From a checkpoint of a small transformer trained on Wikipedia.
Size: width 256, 4 heads of 64.
Architecture: LayerNorm before each block, untied embeddings.
Training: a variant of Muon for these matrices, 907M tokens, 6919 steps.
Each number is 128 + 24 x the weight over its row's rms, rounded and kept within 0 to 255. Layers, rows and columns count from 0. Numbers have three digits each. The size before them is the row's rms in percent of the matrix's.

# layer 8 attention value, 256x256, rms 0.132, rows 246-255, columns 128-191
085:118210108103123105142158119078170126131153136141098074196098145067119148154166134131118097111136122128094150129143113112142163114124124123121150149112072122138153150066117151155154135098112121
087:128162127158152131126134174129188116087121117147091119133141139089186101122117118109138144141115139144141138139120111123152125121098135094150128112160071133143142128172142137173111118094144134
082:122094092116138115133071148162098104124146131098133127140150157105101132165169125098132126128092123130133129105137152152151115101128125121127141142138086158090136139113116130122141113166094114
085:157096115146113117130105128067106155142117127102115126109153107177090099104178085166160103116105116096105165138155144116166148183155125110112080112121151123141132114123142145110132142125134094
084:132154139129107173123169164127146131101117133074070096089117161108148169121111123153112102152127148155144117145147135108143167086169142099156139160111093125093128096163150125100139141132152125
090:175080099109135110142105102117099106087162152151088120140131148145136110150167190080155095123163117140149124096126096118171109149148136139128097126125108125157099128147099135175123166111139110
097:122119076100141127137099118140148177155153119105143146085134133125112131123136129108119126133118117119172105121137162121110110131120118118087135125158110145120115098135151094143125130078119119
096:131100125119160104123131102138142114115122129143144161160165127088121164165108136112142103147146109117105134107158095081105112153131147139149113084134089087105168154123135163102101125138182105
087:104145116112142151137161103107120179098150117112122104127070127110130158148139105140126143158150095128128119171126121144115152151109130127086111131141107137114138103131078157095136113105116113
085:153147147166102129122118137100156109121133160121125132140085135129139091120141135147125147147162110125132100111129139114173179097097139116130158158097152124171125103107114128100129132126137098
# layer 8 attention output (transposed), 256x256, rms 0.203, rows 246-255, columns 128-191
090:195169084111100140120148111084133111137168124113137097127129135098148125157126139105070095133097139151106137144130142117170132110123128099131118142118092065121133105119169134179139139124123146
091:121162121164121114147116145132121116128082103142127162132160138139136106137083118095114108121115147140146180148103129115131128135141115146150117127141132134159128152135142089113105161130170051
088:132149063080155123218118158132152119109152085117113109140103169115119118132114129111133106140104101149121139152154151090128157054133204115130112104137066132111150125140124140143107142166109121
089:138091128152088104140126130151151136121100113109110138114147104162124102115149121138143150108151119146106148162179136144145107141172118105123093084099134146105121177156145102137171168148128140
090:119125141156127114090124144113126157107096133089082105136137159130131111188120104151124126157155117177093133136158147128143187101143102067180141135133097138112151163126152105116085149150119127
097:154122168126180128171119091104136113122116088157097119123127142114138148140134175125135075118160078114147125108113140149138114142138116142104099125097099149113130154105096140173135193133139127
100:125121084123115124130133093127136113117138122088138134139149131132158132101132107159128123107164162119112088144113138087126154119118121103114138051123138115111096135163121117162072149108135116
099:140142114144152101120166116179130143112121146153172161157168156119118142158114189106123107123122119093132108094112115115131120103100137167136114139122092134140125138129105135148163137119135086
093:122162146153137119099129116137116128092131141106145113114072167145121107142129116094126143164160168135124124148112102122144139151123143092155129140123055122126115132110073114104145148128142109
093:145124187123113115151107108107134117141128176162104121112139135088116127110107136124122129152124115164162122091129139109152128117126128151108153169119127132166104099125123134104126146109128123
# layer 8 MLP gate, 768x256, rms 0.131, rows 0-7, columns 128-191
099:114138107148111168173117129163118148117163139118132153126122130132133135126176102081149116104105125128131137130094137094138127135147131124105110101154135130126115100133130095136139121122081134
101:106094086112141139093127127090152125151093156151089123143059136107096134110128077092125156136146148120117161125140128100086115127146130101133137160167124156128139149134119135146119130145116095
096:120129120079148173098122124121134128140128171140122148147117111168101099171114084113168134115124105094120176155143108093137144125106155133109109110113101121122087136103134103104105155109118102
102:091106106120116142130122093115140129141130097138146136081127109121143164144143089108193106100121144159100121076076096139116171111156133144152142127163219127159141085110124117118128141105113078
093:086143131135140154122104112109100125136146069105137119172095134120128096150125145134107162136097135186130144114092095104153134160115105138125162142132113099172132166151085129186195115107136125
101:116107140135132105127128118117150122087088100142102110143084146131191091181146124143114125126090143168111158132090116107147143102140111088191139089169085168114102144128141129124127161145136092
104:149166124121132131144121075156120071134100118121131110130153121124140104111087114159154145151134125121107138145113107118146139122130174111132136157073165149104139121136114142113122078123135124
101:151110145100101156096100114092128123158153137126103155141128152120158168104127144109077156159152121153093163131074107128104097129066144139171089141134140096135140130138161102106163131162125127
# layer 8 MLP up, 768x256, rms 0.141, rows 0-7, columns 128-191
099:110131159112135125134109084121152109144138145093145109084094141121119069152153075086129118100123119149132143132143144108169124078157108147107151144122131123133105113122100064126148130185137117
102:096101165111106123160131161081102139134091141126149104150087141112161104170132121147126130085140142143135143150152119121111146122106170140132108086184142096108117108085153099128160128153158156
099:133131139135097149114112100116137116130141118049101113132126110169158142112091115170157147141183107147170140107112140122084145135128134124147135133172086123132129117112109105102140101113085161
099:132099199102128147135111116171104120085168121114117153156113146158109142113110141129116110121144143117106122102134111184092153146097136074144106149120107108151138150125107159124111102170115146
089:120161131137125130095117214142178080091134159100095121161147136109123154153115149154147129147166139096100144132142080125120115088175107136173119118101129168145111096110161142148118142110128108
100:112125141121101143130126160162131125101123131129151141061190138118142110120118089089107141116155127130107110121148134121129147142132093140126092145079168172171143128102115142136101113165107141
103:123129128164128080164125164100126103173178126104157174096117131103149134092119164131099091120138110085091101109129105142120098111078156117168163125164118151049138119118131125103103118107113157
100:161148110086189113140088118138114098137088160128136177097137163086133171111120181173150116144094131130111075113099113126102129145126131142156103149134134131145123127082104165140152133103161115
# layer 8 MLP down (transposed), 768x256, rms 0.0772, rows 0-6, columns 128-191
101:112127149128158134170146145151111166122085120149095137172116130117124147119100116148086128152098134083077112133110111155147111153157145100115138118171147122121151105123148137101099142090105157
101:143097130125143127090093150106114120103163082148106114124134121169127146097127133136133109148067137149097154108133153165121158156080141160096093140147127148113111138130080154103144138143108124
099:109111157128095122167101150128101129065145144149152124143141095114135102128105125128141142108129142136118143159200110146083155116085128202137131116151098107095100148096113108131153176121160112
101:135059124143137159127129100107102172114081127156146147152100157133138147164090167092181162070143114152164120091106096145111124136168162101152098123137104123088136125143167133147102075155132153
089:152124117139134084104142119152105159110162103124144127109181122127104127134117126115116119141102138120167122129134176144139124123145139118099147085153145111126153127135142103160127124157154163
098:119108122119118091117114148127081167118162110134140128094163133078055125147150128131125119170121119152086159138169103089107128124125135129121133149098125139149155115136147108073117130155073156
105:169156109140108135141143132141088131107120084081122113102133132149101152099114170090136126137148113137153145123083097127060112155116167132166134138146179110142120088142099147134141147184134127